config = dict(
    activation='gelu',
    norm_place='pre',
    norm_eps=1e-06,
    beta2=0.95,
    lr_head=0.0089,
    final_lr_fraction=0.0,
    batch_tokens=262144,
    seq_len=512,
)
Each number is 128 + 24 x the weight over the matrix's rms, rounded and kept within 0 to 255. Layers, rows and columns count from 0. Numbers have three digits each.

# down: layer 6 MLP down (transposed), 2304x768, rms 0.0301, rows 845-1024, columns 352-383
# up: layer 6 MLP up, 2304x768, rms 0.0351, rows 846-1025, columns 352-383
down845:127122109107118130120113102132129151094131168134144116143132118130146118116152149121133125147166
up846:122090150143124107140120139135109150167133135128115109116086110105093133162143116129141173117082
down846:122142165118094112151142125102146154155135125097107112105096070159176134153115095150162135142151
up847:093104101105099120094140137085139113133118157144149129150160138128163124174076133098167100083134
down847:123106161144129133141120164109138173143124133111146137149112147142142113144121073152125131170108
up848:121109152146110097121134098215106093137096158148152170112155142111101129145166104089132112122126
down848:162139172128103165135145125147089135112115117127113122125124120119129125114145118150130117135130
up849:086154100105097139092121136120145081127157129108123117138117099147116076130141123129147149162123
down849:090120156110121151082125136147120102123122137140135077102110116136139160097140115142140140137106
up850:107122146158082098171174147132126114094122115121167125129119117141070133127154151102151167161122
down850:110180123160105129114094128114132126116144151107147112124143122114159138148186126128073118119131
up851:101039081179074145127127170145101105082112099097157107178163129104143151154137099176152134167107
down851:101081087177073134143195113141145098073125151140100186162185173113150190139099144184150164120111
up852:145102083119122129153169132133126122107166146136166136145135130153134084133103091157122128108095
down852:133132118124141108096150161095108109129098159164128135108137116107119141127068129126141111181125
up853:144169123166107105117163162138083092098151142149133079158128133126107103142180108126137097134092
down853:135156124096122163144134142119169125104140111096143152177160144123151116118176131107161126100167
up854:094160127131113107136117107121120125156143120145152164141078074118121109138160119111155121158114
down854:154135131148120162106124113163100141138068061126102128117159166136176176137099118106092103107097
up855:139129111191134094121138170125144123141137149097163124103132110135132092171105139107114138156110
down855:139106097104138123132118141152168129146110127123102178099121147136146148137130116137139130134161
up856:097177103141098101142102133168117095129137148100122129149135139119109157144169140169094110159111
down856:131109120103149110157114129115126160091117146136121165134148131161122123134116116084152110131099
up857:143148108114121095167151115123112150153118108173167085173132117133137128134130146129119084128139
down857:060125133085185130116120117148079119136142157153122145144111124129116123137109131113115100126128
up858:128149134147133071135132092117085136085125079127181108121148090137111105141131101086125084143105
down858:154118128067089121121128160079130183130184122083113124116158122141139099087094130130136134173147
up859:147117123134126138143098149123097167157139119176168148160126103100149136090100148131152125116125
down859:117106111129128133120128140110135091123122146163112112140121106129118108140144142147124130170123
up860:082099160144103113163140144130121111117102153125157182143108105117058154112094107152107090169129
down860:158094120146124131140183133125123100108123106124096102131125127127098126134135121072116168125143
up861:102034144142149146162119130098149085141164137115132105087114127087141099153182094122122139110148
down861:121125151110096151076193123109102136130136154124142164213091098073138081138126142078140167124113
up862:134142161146155075151104150089122149091128139075122125114085134113122148139118141110172108115139
down862:166114144110097087160132134138125106086126127089094144131158123116153118140137085146114163097091
up863:103150098123098151131047140139136132117094132100141122111081133144171093104128120144153157123152
down863:125161108162152074140141137167128142112107177090114128164104156157104100100127162183114107102124
up864:133120070120123123185156122116057064133121156109140097143089096090138138168137121130211151120118
down864:187093137105079119128132147127109125097140123100120047133147112083163086164155123115133119142174
up865:144145150115130078147079147130138167176128132094134132110122100106109154155132105129134138181127
down865:091172119138136134126139169114106103061073148170136096151112137121146182104136136137182148074125
up866:085159092175073112131127136124154075133124116110152151125103124134117098121135124078202142120119
down866:183110201115162154123190112154101201150144159135094143125200111094153131117096089193092107158137
up867:121093094151147108136139127135088164147082156114168108145166127125127136106139073132145127086146
down867:114131102139106105108111157099146100131123134131106091134096137133148130136101185100132129156120
up868:137094132115120100132086151126131107146128128118128136136103116085115118094171081140115127195140
down868:146132143140073140182139126104142130125099171171127147132150133125085117145096109105101152074141
up869:119059130116104071136122128109102142134158110159140123158134126121134158174094120124179100123088
down869:104146131127163136116144156097146100137134114136122129130160121159161151116130160146145119102122
up870:154068122127084139117128122126115147136121097129120077106110123115134107146120092103156148128106
down870:112167118107116152178125107152142126117154142131116086134154121172129177099125100121095135114108
up871:137119098136166133132134127150137128136092125106129119156142147115133158107120133109146179114141
down871:166144117125120126124138153127129132129166114140166128116150107116145179146141117202105115108131
up872:150115120170082148161134134121117062100159101151145128151120170114181098115150139135129144135092
down872:149089133133151152136101103090136067157118157168148155091135095123166125136108126118124125118168
up873:129074094126135111116092085126114145118135121119088143127161129115109096119142112096140135096130
down873:095140128147119136075115149115128122121110124126109139139135111127125143138119110128123102133136
up874:120129128146093122127110142112169124153112129133155152111150087109123159112111131130111098133114
down874:130145108137144094127113093103131138101157115118118115140104116113120141131130114128121141100151
up875:132137140123126132120109126074142124136130168092164149151096113166089124139106134150140135129112
down875:095139106136114089114133138148099117107137151147078101141133117138179121128101154139119109136165
up876:141111151146118103135107124153126107163131135096127114126158112157086109150129103132109112107119
down876:130074118097113142152138140123125148097113129140124121139086121118114128137121117120072147134111
up877:111090095165109124145182098143142125150120156156120146145126138103096140129134120116119127173150
down877:134139109151135135168152168128145120112097096139125109115145131145118129153171100151101154133163
up878:115104146118149131149156138118139149149162146133112078147130105126186102131135109091127149127128
down878:147166141136130123132133116136094104133116118128119123150105129151110136122108141128075092118099
up879:099123161135110119128099133115120132091094142138139106133144078120156175145183106143121137129090
down879:137052087111127114109101100120158121175099107142137157106122154129147142070104116084139154112164
up880:115140116130142124158091108093118086126151166115154142111079121103099130111106142125139115129140
down880:115139165131097148138077121137129138153154138127114111190133150091164089133121109075151114145150
up881:080087114145160109121123158104107126109151161101110192173192098135085113116121086135126174095109
down881:135112112071137148128140128116135132097112121092135144113133106129144128105139114143128146137131
up882:133105153122156120155131117100121113102112095093143169161113132122097143105111114154117141144116
down882:116172112139170110132151104141141147141117173079066135130102132157170133126121084153160116162143
up883:163072129136139116124161131117094146134138140167130145117140121080102147128149121136110172125141
down883:132135155129071117143148132080144136106137157094110116115137127091167113108117105135149109142100
up884:090103104159102132124124178112060145144116154073119145107142143125129146113128106111177135154114
down884:132098122125112132121108131128116120140124119108106115107122131123136132151136124125103139122097
up885:150162161140116100130089151142122122142113202130149114136138103089155095099128094129081101125132
down885:145124110156135150135155114115122138108128166179044129142125159144104170134185123131161111133134
up886:124129114091130126157123158100110089125111147154110120158125142119087136156158107107158123112106
down886:133137142121132141132116166128096106173123168176114107100100137152124091132105130152077098115113
up887:127114123134179142138088126122128141141124160134119175108089139119154127152154100145171128197095
down887:115098130113166108111100124180127123132124148117147136101135103126111145095148100157140129183129
up888:135100120156101103160091182147105130126182110114130134116122138157145085136168098122121141123113
down888:118132097159137149145144147148130166103095131138088124145136138102123160121100118096119145118123
up889:131149133109114164134122138112126101117109115063143116145123150111118141107146103139181157135139
down889:121101116136135154179137130102123124116117131133162128119195103150131110095111141138129176144166
up890:161110117160114119165119155132144149116116159111131171120142178154122108149160134145167184173122
down890:155121084153071113124135126106126125104143100155150134142134134133104134121103109119131115117143
up891:121137123097122113121074138132089140173090141114120141128093108131147093136182116135140153140123
down891:111105108098154115175152120144104165093127148169137136119143143137088107120109164107124110133114
up892:172151132149111099130137115131141117134088112112170121159128115142097127124128148139122128141125
down892:136105110120117142151149107120121124169136165136179104132109127119136122113117059181135108098142
up893:137120121107129135157097162136124109161059211128096128120179122103089131180146086086130132109146
down893:106146129125164162137121114148127127077126131167136157105142133131200176084123157083091140115118
up894:125175127142107133106146112147131126156114167109092125132101114128160080115137102107132098115207
down894:148101134140166114083132123117143099109133148088110105139155131138167125174138123137127151134140
up895:105128156152112155136114150136122158149075132147166145103160124125118147115100115159191122124158
down895:139140100126130112094114154123129177164110144098133144119139109082122094143172140047124130080123
up896:137111127144128136113138162184123140174089141140171162149123144104118155127126132132108120117134
down896:148137171118132135116136101180074091121126098119139094114061094115145126168113086101091143129167
up897:136153116130053089091138170171121140120105143096140111153141135098067115136159123117172085125174
down897:127103091152140092177127128114119158089178133148138119157152145112132135211144157093123155121091
up898:159122141155114091118135121125100137151080137149153131161155123157120132139168155119142117141151
down898:094121081100176130137142125144185179112118127126093124144127152133126172139123134123125136173159
up899:126170102145078125153130126100148145098154101111142163105138116123117134150132122081108100123080
down899:111118113121188099163136113125123149120099129141138140093102164139114114123155124132108100076124
up900:109134137113174135143140151145118148118120138128137132113137078132110096146130101127101105148113
down900:112101113119105112096125081113134117138134129124105133128147126134094144138108119139143105140147
up901:134079132122135106127143105128085134138167129085151140151140132140071113148104114116141114131124
down901:105185140109132158088161137145174125146077153096088134158135079155136136153137152131145129124165
up902:086081144161081125130073144124120148122145106117173100158096169159126135110115090151092123158121
down902:146153142178111139175110114123102083110114131192105104135132107123127170091127119153151146127082
up903:094094100155147139196117140105164103112162132147112109119098132118127127132142118111094127149113
down903:145147152093127146115116130164094172147111148123131155146170115161137129155104107130138140102137
up904:107120085127126118134111090128153155177121162100122179160123130145091155115147116094107111118146
down904:153127114115123123135138085123081084081093135149120162135091119116138082128118125116149141128137
up905:122107096124133111111140133139146118142122151126128198133129146123125122173168124145126112134111
down905:135114156141128124140162128154134126133141090160167118159153170128131110122104148126163144143114
up906:155156100115116132141118129112146126156156174102121204109118134095136097128216126156134142185131
down906:155096140103126108129112129123093121134141082103129136138120107117113122131151111145158132117147
up907:115146137153111137136107141161122133126116124122131114120098128137155134116103158114119119132132
down907:116100113116077108105182145083149147119146103134157148088135138117121125147156125107116101104154
up908:113105151180137157167087139169098119133115144095172132100154114174120142122094120131115156120145
down908:133182132133133116117126142085150119136112122118069117107117134117076102168128088109111160107117
up909:145122146127087123098108111114169128127108117132137155120134105143111142146091119117143136130072
down909:140150143103138122120119139108155125155105128110144119094118125129114131141127121125151162080172
up910:128135167134117146088102110105127095136115122084143138159142137112119122175115111159098174125119
down910:146123156096140149115109158162167085177115122144145106119110116146147144104117117111124135165071
up911:160116161163131120124111109121130112087102116129132129124108116095089090137134167066161119171084
down911:082115108127116106128154112183107104142087124087121092129143105117106164153149116102130121119127
up912:137113163162122082129098133117077105110101101132208154148118123123107182111117099124132119154141
down912:166114121102162150133137105163135128122099123145164102135110110092142123147140149106105169125126
up913:084114115130094155150109138096152072114124141128101151165143139112110118149118099135137099130112
down913:153114156158146089125123109134132164091102105121130109152140151102171099133123131144139112122144
up914:091121144128107104111163153095113138096151146150161122130100127100131138131149152127115113091149
down914:153098118150138130119160135166129087102140100114125181096185106085134136155099094122152104142113
up915:122109128109118146140102151114126126139152176085135133134175142156084132153103106144106120126142
down915:129112127120185105127132141148129115103093131135107132127152118131115135156107122114146130097104
up916:170136147182133089150147124120098143115174156145167128105103101149130143114135143134143127180141
down916:162135099108099127074107126126145149138122117153144158118148129107137110134108103113123081136126
up917:143141105137139164129176092195152139141141137158155131138110135138122147194150120150137160175159
down917:126133130135147108107087115148122133107171143136145126141155130129115129124113139122129154129164
up918:114157128130101121126128105133134123135112130110168144152087120134136123150117133135166104151140
down918:154077149113131139148181129122135090065116137109111151159163133174133133169136111092102128111172
up919:127096114117137127190124157131146147132118153125154130093111119129108122140139147131107111116156
down919:153146115126129120135119134120119104133112116153115147140111117134150141128151142113141151117123
up920:108111115116121149120114132151151118111094122141116130146127118114116143131150079124108139116141
down920:120085114151161114123147186127138140122113175103118129093129138132115125118170141123088128087125
up921:100127085168132117129129120152081127149147114128150109151183102104124105137123072122123113144147
down921:124157124104138122146154116192119119133158102147117127107113087138143163159128120095106082127187
up922:126142102127123103120120129109082132122135099117123157131141118114153122168117141122146121119171
down922:159119138143126141151153139137150161146157117134135110115136127113098091146154116119138130138119
up923:127133129132157134107119126128172163081138162124160126146133129087162076116190130108142115114194
down923:120091085129117126151161151095077133113145126140145128115155128130148128130132088127115106131162
up924:119086105111087063159161145148127133139123130158133103156109089122126081161118111118120123137121
down924:125128122071117090132144101123122113127172128144086078147118100132090151142091119119153149115082
up925:157105085128084097117130132088103074139114135132115118194160116142138116139136122105119129106153
down925:112138121111140131141115113115117101110134120104144161106122175128082151121110125125147130150102
up926:116143105151074126119103147111126090146114111144149153186096109081136143145104180114124136125123
down926:147116089140149097120106149108145162164145169095150120108171100133130143129071126124144091128091
up927:156085100131165085127146130142112114104154119087134129130115114134091126104135139123153173180171
down927:114186124098129133119142138117099109097126154115174123135124076157121135173132106106138084129141
up928:084121113135077118174129131158135128166089120136132129225127103111095088151120132123095135117095
down928:186146140099100135144102138144077153141145126105139112124104133146155103147091153123128130125128
up929:148108144119123129121086084105166084151128126088125117158144098127132110154130111144141134137126
down929:139148118121112169106148148110117102148139106125097113127113129122134150101108134133165098125087
up930:149139089129114108106139160133115119109145132096105096106151114131132137125154086115070111125130
down930:142143110143121107153116157109155178132141148133137157125141081124103154093116112098122148147132
up931:141155151169119118150131111126140138149081097128118189127118143123131144145115114136135120164132
down931:160135128105131104146113167121124113118186162148114139132130141127090105116185138148163141099122
up932:100124110157124118143087137178144127126117124121091152099107100101133169136102125161137111189154
down932:152182112078131149117138179146130115099103153145148106109147113137174157134121165121134157165145
up933:126090085092102131126122082162130124117132142139179125099102102103040139110152127144180114143099
down933:132123129116121129150136171140130187097136147129095114098125127117163077127145138158178154124108
up934:124131132156132135153125127142143110104129129133164165130115129177096142116105133081128092146129
down934:152129176097152106079154139107112131100139178093136126134151093094130105150116108117145133096141
up935:138116076134133117081113204136149088136092122150125107115151097095098089164100114132087161106146
down935:113143136146185142156134088148091159100171122104122126071125171106165147114151107154136115144118
up936:092109141150138138141128126147119136068175124111115093172128099143114112103133148099138103123147
down936:161147104098131118147101124131071130145150133146106109118101121089141157122153153140110137125121
up937:131146140128070123143151133130151149153145135140121104110125123079154157152158147146143170165130
down937:133110153128167162150146128092117111162151126117098152116120127125116109127108153120126122088105
up938:164107129120177131129123139121127114124147113119139151100162153126118157118114074057112090157116
down938:148129137130157132122161121107117149135160135176120141139172132104111093143147093140137128154134
up939:085088140112155131113117127169128076128137174133124108106161110123091134135135108120173158125083
down939:139078122121109117093106126114137118136138112146145126108147143113132122155109116132123119130141
up940:153124098149102140110094159100123125106117174156142122103113061140111157126173148151139122114076
down940:073155141124116147122165123141155144136102144140115136143148097124169124127127116106100085129130
up941:131099072132130138117158126179117095154160114119112117133137147135121093097127127113142112131068
down941:138149066159151117088126107118132124114136136129113139158117142147113128152104155112135153112121
up942:123129108169158123124169119122120147144138108121186134120091133136146133083142134123154130163097
down942:137175134099125151148122119134116108119116123129109122105133105101145123147134107193115064158142
up943:130126144111123129143168130099130101123134158119148121168133137124115153143146130134143132124125
down943:099127110184132136100109103117123148179109164139183162138129119137112128141148098095163120132144
up944:100117136153155130144137121115119123115090095129108138112116144141115163125143144106158126149117
down944:156110145130138093136156121147124131117138137155111128163125124147112128150147151157126132157131
up945:144137120162110135104110132169143139140132099100124101147139127097128144115140141111129132128141
down945:124111149129096159105142121157125142139167119104157151142125169129116176136149134099148114127124
up946:150140128122136106117146151145087109129125136140128102124139098150155122139148113095122148178136
down946:165120146100149129178137113136153120116117115116127163145139116159140148145086146137114112122105
up947:129081129154120061124121158107123128120119148127109124151109097131155115134114097116149090159144
down947:140118148117114141149103080111127146132157110135111169099133108133114137133121149126109141111135
up948:120126157109128100113165149109145090094096102149148133155124126129124124165161154114135149115144
down948:111143162128133095161141154113129065152164154173066081149164166116142118130139141103109150148121
up949:119140123134160110156055145139131125147103121114135149126134139104156122102157090165125140138165
down949:117152129131121166143125060161088105146098122152147146107108148148132149146095174135132109086128
up950:084127158163092131121134139129105152123143120112138142099149151131097154132128118119095120105122
down950:077154111139163138103085167111086141123105171136135130109098126129140091108152128124111154081093
up951:138119155127084088150080159136082109134134107110114173139138145074108156148140121156102117155131
down951:141136091140140125110163126088052159117127155107112128172141158143137126151120137116123126093112
up952:126106116149167106141127175128087101106156122143091149156156127079143135115099159111132106122123
down952:076141131170207139127127178117118153075150148117062145174112125133169128120154096147124164163152
up953:097125168181149135150111134106127132121134145097133154163144094078127103159106109128129117157162
down953:106131126133136129144085149175148112094136114150112095130113140154147144126135111090142129102109
up954:116112131149131122121099146140097125124127116120128148155144121121149130121139131109119102157136
down954:158129139102097122119113126128155130122140118149123151150088132164104128127141133116083087148127
up955:125119126181116128158108101148143101109132136114145138162093126115126111170156143123107106134137
down955:142096117114065112124117130136146138134123116089119088145147124137084146156142165135133132115132
up956:105133128142134127114131160139111120181118121097143140089120118143107138116125171131146121145115
down956:118138142141169095059118113113087137144156106131162107197135154168116150114143150148104085116112
up957:171132120098115134136124121158105125162103155131099157133156122139154104117167111127133136146161
down957:121114152152159136151130119136157151114090126162144129138151122132088112135145128145144104142139
up958:132135109114124143118134100143100143125111090109122146150110123152143117134142130143166148156146
down958:115151145122162064141119124140104095137117128109155138123142145154101159166080149103132092109128
up959:123097127151133104128129089109141118181144135099133116123099138157174172161142130088105144125139
down959:162126164155103108131147094099112181109093125151127165060151133138136077135122142144121140077150
up960:147135134107137098115124138168162132128135122096150126118068136138130141131119109120153135149114
down960:117126141164115124119123118144116128103136164131121106144098122120120184149169138154105157161105
up961:108131155126083144148128130134095097144117094111079131129097116105100061117139115106158127141137
down961:148128110084130132119143137120170103066127144110108167119167120138085174115131160149144177136103
up962:118108138159101139162149129114111101077164127140097121148134067102120099124148148101124140161131
down962:169147105115150136104112154156122145150121152124153119154120154108124135142096110125116099136122
up963:107124142132097131141105185137143158132140150103178164115110128119131092119163110132114120154118
down963:191112109142134156127137123127116113135119100177136123114151117105116143122139128114110073142103
up964:125156103114128107116154123142107166148100116143132130130098142126107147121133149121129152126133
down964:152136086148100160043105167150142120077146085149125122184186111156156153136109134106177111152150
up965:085130131163070133119103108118060072143121114134158135116166106132162128118130119131153143134167
down965:122131109125174133095116144156148132086134111151110127138126129136147095166155135080135114138145
up966:127146134141133084133133122133104131102126116114135121134094139098145141108092145068170151145119
down966:127135095140113137156130120122115165101101174171081171140133102139140118156103181087109103133149
up967:141163089139162134105148129150162134099142153127145134103118104095144129149154124146169115138135
down967:108143144156146096156136163112131127144132146160160119179129144166131139120130143129103082135138
up968:166110101160158123150141113162125101111082131140157118124104124132071127130090119108158108132140
down968:148112125151126128172160154152098170134168107120124083118147126142121071121133113127139104112120
up969:134142098153121120172147117111155136098092174143128145111120108098127124125122136101165109107143
down969:162094106090139148106110167129111104160175120130124138142141109157120107111091113114125171183140
up970:082128114138156156107126158129133116137126127123140157137157135115118101108142113138124093179135
down970:129108133145137152100129140129103141115140158110104118132109135149129124146119148113094130151165
up971:135173162176074104128091122149146157128087130143144182127114092162090121142104093097135122150179
down971:111168129073120109110151114121139109135174126099077125103160112102124143155157156119100147127117
up972:133141095124107115143127151093165119090123111139124137173104131125108147158152131093145164143124
down972:117130154171135145123105120104128154125128119093115119087106092140111140114095163138119104131145
up973:106172106115120122124103121096089097140084093156150119132113136127137124153117123110156089114157
down973:160104154091122095117068116137142105156137140090139147135121155139144149074131091139106124084128
up974:080160120084098109125105094138168136102121145123116158100092158089143083118164125168140150144134
down974:136106125121157123152094136111123148117146108058134093096144122102118119171135092130135128158135
up975:129107093120141144145114080119131113084123144070149171132111135094124103119177146152093121148126
down975:133105114115133137150138139103134148134110137107131093137158106143080136139138103105147170136094
up976:136143101146127141129129139121138080090132125154156145150130072117105116108092120104109146141161
down976:112166159106112140131082086116142106111098087128164155112128158126102112128161125078117127137116
up977:176132145129120119094130077114098117143142157145142126144121127079145063112110116125146108140137
down977:117149113136112146133133134150138109102095155113142136120125105104150133084131145167173155169136
up978:128114133162126115103126099119120129103115109122139126143105145128139114144130137115158144145142
down978:068156140098098124128067145128093106126137119106127113140105116139171129159146136112137113170119
up979:114133107172142127190147186131076108122119142098158154082142082169119104151182090148146138165149
down979:165143093090161162108097067124134140125130131142118144156108135084182181068153146085159115131105
up980:122151118112160130135126116166137104151140121078145156125144114130167091148117140132118113135134
down980:141159114124128141135177099180139161168139070117131132157158130118143131140117129181143126139109
up981:156105135117115157154136113125140127125129125165161119126138143081117140123135135088128110136135
down981:132148108128146138120175135104096147113100147139104109109143136132132152097106104148151174107104
up982:100156151107135093145131147142115136140070151069123161165179117168120139111120142143139092104151
down982:118139167147161087140133126143105106121112109134096092135104113124076165130118114112124111086097
up983:124097131130091114146109154126136098100108122152136134126191127124153107132084168055098118102096
down983:102118137137158109113134147122141116106129121108156158144121126095141176146142109129157153135122
up984:055116109179057101131139080128113090131127145137184176142112093135123118133163101148078123128168
down984:184130130069130120111123185138147139076152126069126134091195139154117151183091128119122086135145
up985:107163146183107116154132135126153167148126124109155097156109106152098129106103112114131120117134
down985:161116182146116177130156106135134129134132147145114134110168119150126144117156096134129135119091
up986:110067102149123114109094144138124130147126120137146113116142132111120129170140121092161165122131
down986:104166106124138146136114136139167145127129154120122147093123111161097152111117141131107101136121
up987:126109141160132124125085154146129079157117120146118128170113131126145127120125122137092162146167
down987:141167095097093095082145137126137179083121114128116112116112097076112128143168121160113148098108
up988:129119183165141115146126144169110154147086139129119131099150097078146176124130142154083130158166
down988:117141093129162104124099143113159100087134124130162123105090157129103117170112121132132120146126
up989:145116136132083120105115189133101117159124130120136113156165124173139122140108103159153108125107
down989:147129118133070148133094141146166121121119123119137200185169181143119115124148115153118092081144
up990:122120144132142089098124103140143163126096127114134071148148114101139100113110121104170134115109
down990:139112120084143157088118160118140151159101135148112123167160149137115150158116153130092100135155
up991:165142134121162113097125137097124090135117149151165107129147100095093103132117110130119111143136
down991:112089157096102121141143134150141141104113098092122111137101131177141094149117138146103146110125
up992:148124097156157157111134105124138109143094102114163129173171159116139129139114115051116136123125
down992:159156140175139120128104152142144136085148080116091161118108146171085106105138144139147120125102
up993:105133097116069137156095118150134098161160137124161126134122094121130077128175120121145154113145
down993:126147153103144142093088139077115152128116116121113137139161123135148144130128132133124091155112
up994:128168097164092134129123097124133149105139121129156101114122116143105118134128096141121106130152
down994:135106120124145174121108122129096133147138159130146117120168115134139141113111125122111172130130
up995:135129094152134118120103133215129123084124149108120138139134094141115146104106103113152125115124
down995:097106149112149107116148098110106137135115110129123107109119152124127164128102154085160109135103
up996:096165146128092120144095099134094135109121164075152104139093132105153131138159107096144080160092
down996:114121143129108155154139173102117082161145128095104134147138150157149137103167152138140156146092
up997:075099130130057088099059113110112131083134159134147087160143123150078155132155121127126119137130
down997:113125130138122137088115145098133133121132142111135143126128135109124138132134136133135134104124
up998:096149182187080140169034132142119170126094164101134132145132136183096101126143141115160167130153
down998:126143070114179171135085143128140160100118078085105085157113122098110104107181136088148131118086
up999:130132141149110109098127140118111141094101112144135125153162112096080133136128148068163141141120
down999:141125114129111135120087129093135126129154139133108134163130135123136154154097123135128160141113
up1000:101152113120142143128135130127106121099148114132145138193117084116117126143145143127140108159148
down1000:139136112133173107185119107129122125109112120137104140130127138126139111107124161113151130122093
up1001:141139159156133149138113129136096106155085131083132146172165136100135121175179101122087116120139
down1001:166175162143135111117141121136132104154129139112117129097171144141105096137140151131108150127123
up1002:160134117127151124114117152137114102085102136104105091110136109116142100156176155150115102103189
down1002:138137137144092148136105115134148172160186146142111113086138110126131091129107169168137101151142
up1003:138110110137170102147124096159095122143130158120106142135124133124157102135103115084143132144125
down1003:088132109112120194124090163142143107114127121083103133118124175149167109129163133181153160130137
up1004:119165142129104132108086128096125123133136124159112132145143087112107081072118100147147127164110
down1004:122140106115146143162136166120162140109132151133127163155135135119145139133163136112109126147109
up1005:107105122144138158181096134133104129164142094114123155109136094135117144122107154086175150122095
down1005:116137119092083154160111085161146128110127131125139122131141100123117126123119153112140166128104
up1006:130167118121086130126082117086135134138110165167165126126140080109059111170133098088117086106163
down1006:134122194123109136103104107127126149155102132165177110111121178129142127210138110130134144156111
up1007:140129105102144102109150143104146112158115124163141099109144130116137111136118152159127093112182
down1007:108155150152131170114085152163111121137117094102155123161138091123088154139114125148141133123125
up1008:136138077141111134134103130152124124118146094127122133139147118135089120151154128118174144157107
down1008:125093123134103150106156137161124139123131138099172146134096141137131117111126129158100150109152
up1009:102154137188088142172111104134097133120125129147116174134096109145126131138090102117109115169115
down1009:162119110084100167169124127149102135118106151109125144128137076137090134150165130119107137159139
up1010:162102153095137143134114128117171116083149127146126113101091151133102067123128100114155110101128
down1010:151134113109131113133136130110148132113136120146123096134137120156107128131100109151156120153138
up1011:122143173125139166190163116132126118142109183096126151157101142142085116158093095143140099134138
down1011:143130117128114173133132147111121158139156141106085149108133121133108148112128138107125163148116
up1012:103135143125105119170114129110109110108119093114125147118118132102141107129127108147139099124098
down1012:137131143143120082141129144116187073137132152138111146101093123108139140104112195125134077141150
up1013:118123095129117139128106096175063128127121164162145144133111125144107123133118143092116135146118
down1013:120098126104113128124136126101097112143133111119156117157100136118104129132129087154146101089114
up1014:115079151139183135125123131162135105162161140100169158137143110091111133097133146132119090140126
down1014:069139132159104093150167176135129124127103089092096114117094177134093155123085138155168173144126
up1015:101182159142114128138111108101135125104101104152155109120104142135122115142136092148161122214138
down1015:116130142119075102135123110115167111145110119112083173132144138151185134145107166115128143150086
up1016:124094125132132094098118133097081103147144114112153107157166132099075152145122145086122124139112
down1016:145083137156178126090091141132180128176170124166135143092117095104128110128101168083112090136151
up1017:167142092138160146110101132147095111106126094158147104139133144058102122127107121119125176149083
down1017:118143100135133107126141136140120143096150125130090115169099132138095112171139074121154124137135
up1018:132102110108137116164099143114129122109122180132147153181121081075141147103119101140125088138173
down1018:139110147131137149102106099148121119124095137120140089106124121184206098108150108129125192167132
up1019:147133154173118124127102136138127075140121123114128179127106137105159121150195142098109147152136
down1019:148184135129127137141176175125093123098126108110072082169152106144119100150082097117111159114144
up1020:151067142119155134125130159160131068121126134126088138120126135098132120165161125103134127131069
down1020:160140119154144102099142144121092116125154153104184144128127066105097133128122079105085107114121
up1021:154114121090113092149113111141106124130114119150168139151163084113121084108096110104128146103126
down1021:115127140108123172127140125120190140102122151119103124111163082135088139131098124122179152120115
up1022:142144135108083095123128102084106121050129136110127156185129124101173118139146124082139109172099
down1022:129159143175089161147139151104133105158107142089102154124158102175101127139133115148120153093151
up1023:145152126134113114152131137131134131109094146086116109128134136093086161127116117144133138100147
down1023:150133114124133124157154161146128105114140125112118136140168119154113125117136142142137133169126
up1024:122148150176105161132087144128124132112154126114159150112105152146129112133152103113114130139129
down1024:144112125131139127113118118105114085101113130133118135147100113129124130135122113100143162122092
up1025:188066101123107115101141157121107147128075177120134149138139154099113065112111128078146088140101